Each number is 128 + 32 x the weight over its row's rms, rounded and kept within 0 to 255. Layers, rows and columns count from 0. Numbers have three digits each. The size before them is the row's rms in percent of the matrix's.

# layer 10 MLP down (transposed), 640x160, rms 0.0867, rows 495-508, columns 0-159
100:087111095094113130143087169155101146173081071127097093130157091123128144069145088145090139177133017076090125176108150121108095147117130129162107168130155146140114107122141128162120182111155159078153083062144044100101121163122132171141171103078105109077118109074138131098153128119122154129045195113136131138089105113132121126164141114159160112123179097161115167069099142124155149143152127170125159184107162113155050096134085168143107141120163142127091138105191143103119076135127164
102:143184078137086152116137103156121052117145105066092140125126148112132126157155044157096118120186118148058154130129193117112123116129116117110171136115112105071133122213102103117125099135100124100134072123109100080101161084102120138148062141143201193159104129114169141127133104127149120116116154123142104111121155098132115143106100178171137157158154143152102175123080109109000088121116112087124152177160129130112122134127135117138139137152165071165130123131158178152050141107134142
096:112136084162164123089181109124217092112144185116148144150124118112152128141148162091114139123130104154149115120142152114124066176119138143171113116119116152118129065142188168148151145157101106137136113100166170126160123072052116175152079124148141128101140078122130134142151112126110130112136091116140148178141144151177056120085117118094142184056153129174097136160137104115016159084118154126186152121174177138096084086130140135193144126082166101127110168150102151183173182158073153
099:117089142168080184137085100160176122106105113137142143109122077096210204107142092120098154111051141157092103101070155126152130175128187138064061163179104105129129125179119133130178069176142159139136195162135120155111153120159174108110075111150079129162132112118150096149142093107102158113211148137121114060106166180132174121133086150163143129111130150140115182142132112144169107154092120084127168161125122164120157169138123162131135102132119083102096108154101171094176155079125137
102:145070159112154111142083062125154088124190096130178120105126116169101077154122119138123128157143134106119095143145119224097105103189099135173128183105121108135120132127100094166142120075085100107053145119138171105101134092129087120131125123116192174134123154131157106111124147140097132071107097138148094114105178162181114161094153207103121119182124134156129098093153079086157082155082180150142100153131082114125148123173096128049062094161109141174163141100100091118200130116130085
100:076168098145120077030143087174120087168091150173144146158139112133140169120091148107114132136132148135125139084147153039119063135141153135102114137146119134131094117120091121145039100112127157144163129141174135179136111107141135104166158132144170119133114091147165131152142168120125140119099112149127102167157112059110110126107137183170145147089084109177154163079101102134092094049104166137162095131132124142132141151154112178166079110128104169141174205111041200102119166128116187
097:146123141129161121159109074157163140108102084105120135155105170114131142141098107110131156143195090146110185107078088094163105097123157119135158108167106117125115117129069153150097098094178066108162156153212159108155159127132205142088183152128113107157069118112177144148069167060111154123094125111103115150140168076116138097164108139151079109100108146148071151150101152115122169139134141099129095120096100070090147113127122162107111191130069116062139188103082137154128119213090185
101:131112079157147126126102174111160156105151180138076133105154091208129183153158084114122069065154169111119105088135143176149181080178121126142157142161130105168165120090115079133148162160130139122186185096188126157081118026174197173147143167163090132153082136126096106116151210117119116127133144111121119139117140139120125140164137092128141156124167137148159103119166171133201102140109086144073133167115086127109109096152142134143184147097141143116118134171081079141134181121085136
101:176146186113144123091136091106169107140124114093152067183080142033074117105130082074105075158129102123154115149126099149113076123164066117139087125101161045110140127158201146142133170151154151111140133157111132141147138165142142180102108116120086158165107183125162115119106179117118095134168156135141176157154127094068121079119112105126119110121139112089190097121185098103087119145106091124123108151140130144176158110107138145092123113086201137075139158190171171151094062120178129
105:139170179139108063134145100096108116014106084182124160159145160137138089125119114137109125104157121142106158141136239127131146124151117058137094163179080045047157090089187108108144156132088082135077150173119086169153104135084125107104147115105158149157135142160111118111097115126172157145138099132189132198126125123133112101104181132135167112107135150133113143138123176157115131211144133180156150175073123078104155126129119131099147168115127135115141125154112105162133112184129120
103:138117129118108090105152155138050191161124122142153081143129133147083120119090132157153190101124195118078124148119132105097108137098111077097119135137185139066098095173142148170159131132128147144092170134092137099100109125132127079091139102168115099123058082154154115151133128124136035126154147117181137091108141093070163100104050137162091142106130129097127083132130111098098130124194123111138073179058087091098115155128117159077103098194131146102115092081162066138080087144138075
094:140103125118139156198125070120125074150122091151126126109188103148132111077066131104115130132199103160108104127102079183154110114163110182143100127128171116110148124124138109117094138118111112100160103080100109105138175090097086081100089116171174135086121154100141129119132134189119125129169100151113145186093152167131185099151153157112137113065116168175116109110150095080029087082137134150140115080127147114152057153093082107142106118108093121094077140124146016147155117093171104
094:136132133125093137152113205112141176133094102068097095117160112135095132153176148172098116145100142152080110052130163076092100176057138075109163138158093122110124100131144083114115132155166153112162105109083121120114128120165147108113115152157170058177155150160158180119112157080065149141105122153138149138124144099140089142140122152114121132100116161142113141129114142120229139145142115118097143163176146082119117122110106125175083109136116075186110184093173255160132177164128121
102:137140132110133125138148074118076122119163179139106115116117149162119106180113087064171108111145138131182146133152119104173141166066094127125108181142185120164103102138121073149140171121138136144193129143092172129093121104045074121097073126197151124101169143152101093126136153136138185144060119167153135089140114159061206158097076138178059145119069113119156136109132095167028102079124171138163126166097103130146115151129153143107135107089118111147133079136112079129123118157143161
# layer 10 MLP gate, 640x160, rms 0.0997, rows 496-509, columns 0-159
093:115184135069164151134162137130125141100152074133110157092097168201151103174108116112131116103144103160195133083149172136094198131150100115117149151109125160098135158091133103215111105144079183133124120117116093099109167097160113096116108172107088254089147126126107132111158185073200155096144100099150097135110122118146125066094118118072136144103141154125127124137164100128126129128059101112114142121150123144134133109089127117167198067131113176153159164100169129152108150162123059
093:131183088130110152219147111068137162142064167113146170118126103155176156112107169121106150123167165176124092146162171088132127127121124127159116097124036153095120167116166099075149124088058154126181151170125160144142108151138166165099184133147124155108146164122124127166118089179092103135150122129133118117159103133146112145130079108103141072097168068146160121131159125158146194063139117163137089082151113077095099191097145063168121137114137117149085086163162105133152194097166136
097:156130109145112158108094096132098116151169120145126164123180101104128200071130152123077164116117095166131084138122106124120107117200169086080143115109089161151187126115129124123159091162111104147160180142203135158127154166141121139122108143138112061139104110121155061150123089155123144097185192070112077130103101116170155111126089123162170166129125128134151178183126125201135112166118074099206136147127101111194111184143173173129066145101147151113068084114099137110181159124167138
103:113122093096063062136141109124129108117110136118086077137122111149162130133168139126133167081124088136178143100098173154103107107206110068158147140150109106185132105078125139179156086073157168103141141091086132122149174065119153131143076114106130127161147136162078185146113137083117150123070159148109106109162120122181137201078078086080135172109101133118111066094129081119085088039156176104119157146161134093150139126178158156145085070107097137115142106120167129109130154086165122
103:118140159134133062109168098109155101141088076083150199137132120146150088141123132116154094155209180134171129085133131075135100126141161133108085119174128160099078148131123140083142113151137152186119099118156144086137130139126117063140162137144143170154079155120172170160158155153186102092173135061202112158151170146115139137145133125183148082115165122109102123074083150128119129168131135176130179128141129149099151089096192102154183085119091056155190196135094151176115095131104118
097:178113055102165106174123145148099147146105110100152151177143176095109136168100135088112165079157116099184156137099135105098141105157107129182182135108149115184157118175112135133100119067153149103083055110092130121133085153151113095090133073097111149094125118162113140111140110142121141102086182096068141087121130090184055131116144116087096082123121110183121111115093146169108151113121163111105083157182142117130178117186164097113159151110156141137033111033150160137146170097109138
100:121147209161129157113115117094110143110122110138200132083146189114063156122127111072158131099154118113107108052121102206129095107153071164134154164124100123125105106062134115127095107070172162142086109113084105136117135105112174123229173124143129137077097123163117137134154130169117091115071146039114154115112144149176092129163139145146150067118107084087138125135127139127086064087111168114185152142115116134106168127122121106166131097120152164159085103104083151134068103099173101
093:096115145098094088100160109096133125109016124105163171114102170160184126053113126152101133177182167174159094112112137176115124141124131124134075161072106132130116115153120140121181104180114147131126146053088088182130200167107116141153179108119120174094097135105098171126162106126160116046123106133137140089124179118118111174165119100103152118120093157205104132098161140153131132147152105084106125092134142159148097079097195147169209121146132156145130118135191149139162105124151136
108:078089098120102083090119207129128172115164144082115182106116121157119074119133086092139177096130108153161137169163129143092189081098163112176153146119120075118162123110182147081111070147157146130144085077176137128150212055139078100142190090154073165075170187104051118117176165141122168106137131129153169107109159132127102134132111169144110184139182148145108129086094149163107130093107121136142083129107093159137102085114137164144133130117113154137132113122149160124163194137119100
101:152153148164104101094117090152074107122178130106179114157098072166096142173151044072168152136135205062156174175132125138118107100069101123139099100097092078178113157132127128100150104119135141155147149128101191119149139133111103109153107176095129126075115103091115146130103154122140111109150093106111198082163094145136138100107120099070165068205101069128117164146098104156119153130108159118105138188155110133117110122077122172138100165147152116092170133098067117200161079143096152
089:159172099138109104130147116190090163151130107073133125089080098189133123145105099144139094124124128083105159089150137153130155086084093089112083113110072116140171094176103157119092176091130099098065116148111115110149124135140177152158099135164141098096165177067106189087093079103120132098161099155116180127118062124078112134124137180107102125131104142150161123140095148170080106161107172064127112096115076188139147075146135173141137139123149117175127249124103160148081138149104152
119:089101115145172108108194081161132117151056151148170122107103164090084116079077087131174148166147136097103168117104081172151145119181077137093132106127209107129124182149164140119127106090088202178177120159146101139134139099097121108158111147145111151142098110032134108098199110147099149049136088165141092105147126135127127136119104128129159113181094147084147132102132098123114076100084116141116196128095150148125153129196181141094104169092156154164127090118115130124145080124179121
101:118126148187138126135155094123138131125137162128169107087130155103145165124174125179186089103172111102109107067106148161126101172160105115094076159147122110142165058125093130102139167085175151169121121122159087101129109178096080116123140125138045127089117180148119115121089110200125111083168150137130140076137156132127093129102124146155129091160110171118120140092165114159117134144104130125173183106197165177126133073188146178187083182133118152158050157142141127132051141061118079
089:108098171134104067155109106068087105127103166101124093118172143123138149103135142102127192129146164164139149079113132122072141113132077135133166124113101118188160106091165136156139154074096089163130176106122107092149149126158164105116137073115129144118159098144104132166182129174080182124101091091130085170117139086126064130170079156192127147169064139143072115116140154165058073095089072123109104117115124107070153094158152165114111149167119124182097081081200146096144112105177116
# layer 10 MLP up, 640x160, rms 0.0938, rows 496-508, columns 0-159
098:124157101151188102151141122105164099108142125092162122090156134108100113113167108126178135129158130192169163094063078178085127104150148141128096206096120075144156133059121138114169175160088175211142150132135161165099088164136150153159127185173166079114159116109170071149115119153120099107102061124136138130175053148140075070152177074137115132103093153146162134136128111181124139099132106122168112108116172084113164141110148156192188181113147127123143173109138145130137085112122122
096:087138106075119132188149050098076107112149109102150101136177126203094123085071115117131141081167148099164165104135110157120154132091164141060133113142158092146090136103098139060154103142129090120174142082098027147110175123068143111100095128122138165203087073104129163125116132135126166138103100114077126118219124123120110087099120126213114149132173168108095163111156159124116114095151145083135149175148143126155123123087109126179100104141086165154140153155158116112168144148116121
101:087143132135129093149204120100141108113156146107066116146114150117087184150141198091128055160136085142137198113123113124130118133111077081104188098184167119155166131139113140125122109131098104125200074145100125091136144072074138153114150174086159087148176114136129145138137126136155072110071165110185141184110061109120156164175083116066196116128187118154197141097137114143165122115162147127145117111101113092096130105113115078173127184100166139126130137149134189152128147116153088
102:126121123106130182110200179140111176091109174103134084134203092138115162095101093114158134184141125100095177085115066135102085126126176160119168093090130131085113159128133154137169101147178137129095081165143098127123105121136132121090127138134165116129115180077150128101140139122161180076122077148119144159075136099091096157125113100163143097160153130120140082077098146133138154162081185119136192147149164092125210068190064098111140198151101118077116125087088150146073136113155114
100:097119138128073102140158120168110116175074160121132112154096134114104127110073188120112080190088081145142124112134120124174095141112129108157224127182126081150185131090169110161137091080069139122140075134119134139121199117169117143111110106096131061184170071117141065113105125130138119174124181138097144155132084192109147142139114125148132105132152131148188133082106111159128143106127182139134112118095179120185149115097086168122136053130153179070096147160155127118123181140195106
096:096136124129092136175096150144149154155116099109106089129106175083117103199103100052092170176084169093155113109115185110084106118171126156104112085209148145121107222137106133150145107134101135108075149122091143114151093103102142122180153123154147131135174120145161102156139150138112056075075098154121119109208109107123141162130126150104067159094117146100103190129172149126100126114099139162088096096138089091117182138094087127177078078152147088077133082105140092145153119168131087
099:103133087152129138135138083066144123188149123224124128136131143116126062116078149128130126120148126136135114086135134174170129121145139113158177080123130137139150117104089120144109111049160075187139127126144146093141160121131090111174095149181148057174074135123134090139147125084088132125149153127127159082170161134143168129160101105100103130122138179129167154085105110085128079099117052120113072172144155105106109113150168210144100114095102104114095135089231116059149126115056131
097:169163143129147122135096074123164171158199114093162074147132135095054171129160074119155080132089072079204185105139093137121128164175129064154080103122146111149125142141176118093173110175168150115168120150120122145140095135156109140089079131108093111186125150098113142145147182163132116150134149135113124170149099133135172073130150113127137090182094085092105119117064062108133110163128168116113195147168121119158170133087154148099168117122137148186174121178121121218128121141124142
109:130110094129102118171143095059122192064136120117131196085125088165084079173102133168093156097132175124081098155141116138126159164124122178105171055076077125095135119151147089129052140173140089146170134147132129140094142149088122162140110143127111099083145120165168128131118098087082118110147126151173100111099152098171145068103102107138092152123130090136096118123138113101180053118096156179156153171099129127128144091159157164174142216120060112123159182132115120166169129137071112
105:104109146165045136157155144155111134129146126097133148125044161137125171117150124130131156143145139125115050141108070159100136106106156134185119133123062027165104100061127096159126133084075143159152133108138125110136175175050137099132113165104086136144094195199191105087125151146117119130170086186123148147129101107089190128137155161129097082155115134134105126072118125073121127172137115073089148140136085081146111095150095180129161118113166117099125160104155087126130155114085101
094:131116141053120126119127139136126099085111137127135074145086155141127139151145180051117168125084188073107104158105165077143139157106167115090179065076106140126145144143172167108142121177150126136118106189065182118114048172140185139161145134097205149127120108093106142125163141129120106207116079146130137109138075120140113092111154117110093176195167116101070070093129164132073150088103109105111157161100114107173153115166111161121088100126122050122142151115113134120153135133123091
106:144143134141164097115106143110152176067085094108140095118161137120131109152110124180120149112132121133110132086168051118132139108117129068094179137127134151088138078110098147120093141133151134149094127112099169146146154149146099086126075200121089104105172090077114169092171176138128161118090115147203099125074132145130111069141131157097211179094135171115143195117115168154146118182081141149153091112164117115115128173151050196115173185099096130131109164157192124154163174174149136
100:108084107108136150100114155117137108147108147176154164138188129058145147127141156063130053096107090110225115049125189088138097116122125149126083096135137134117089161093098105137124136145124093132116122106061149165105141137145118131081091136134137123212104121151100168154134161125166101154056106087074111188185087144144185078147153131120130077158078116085127144135185108096122151118158208140140122097105094127112108105141116162127089123106118145175108088058101128149156170115121119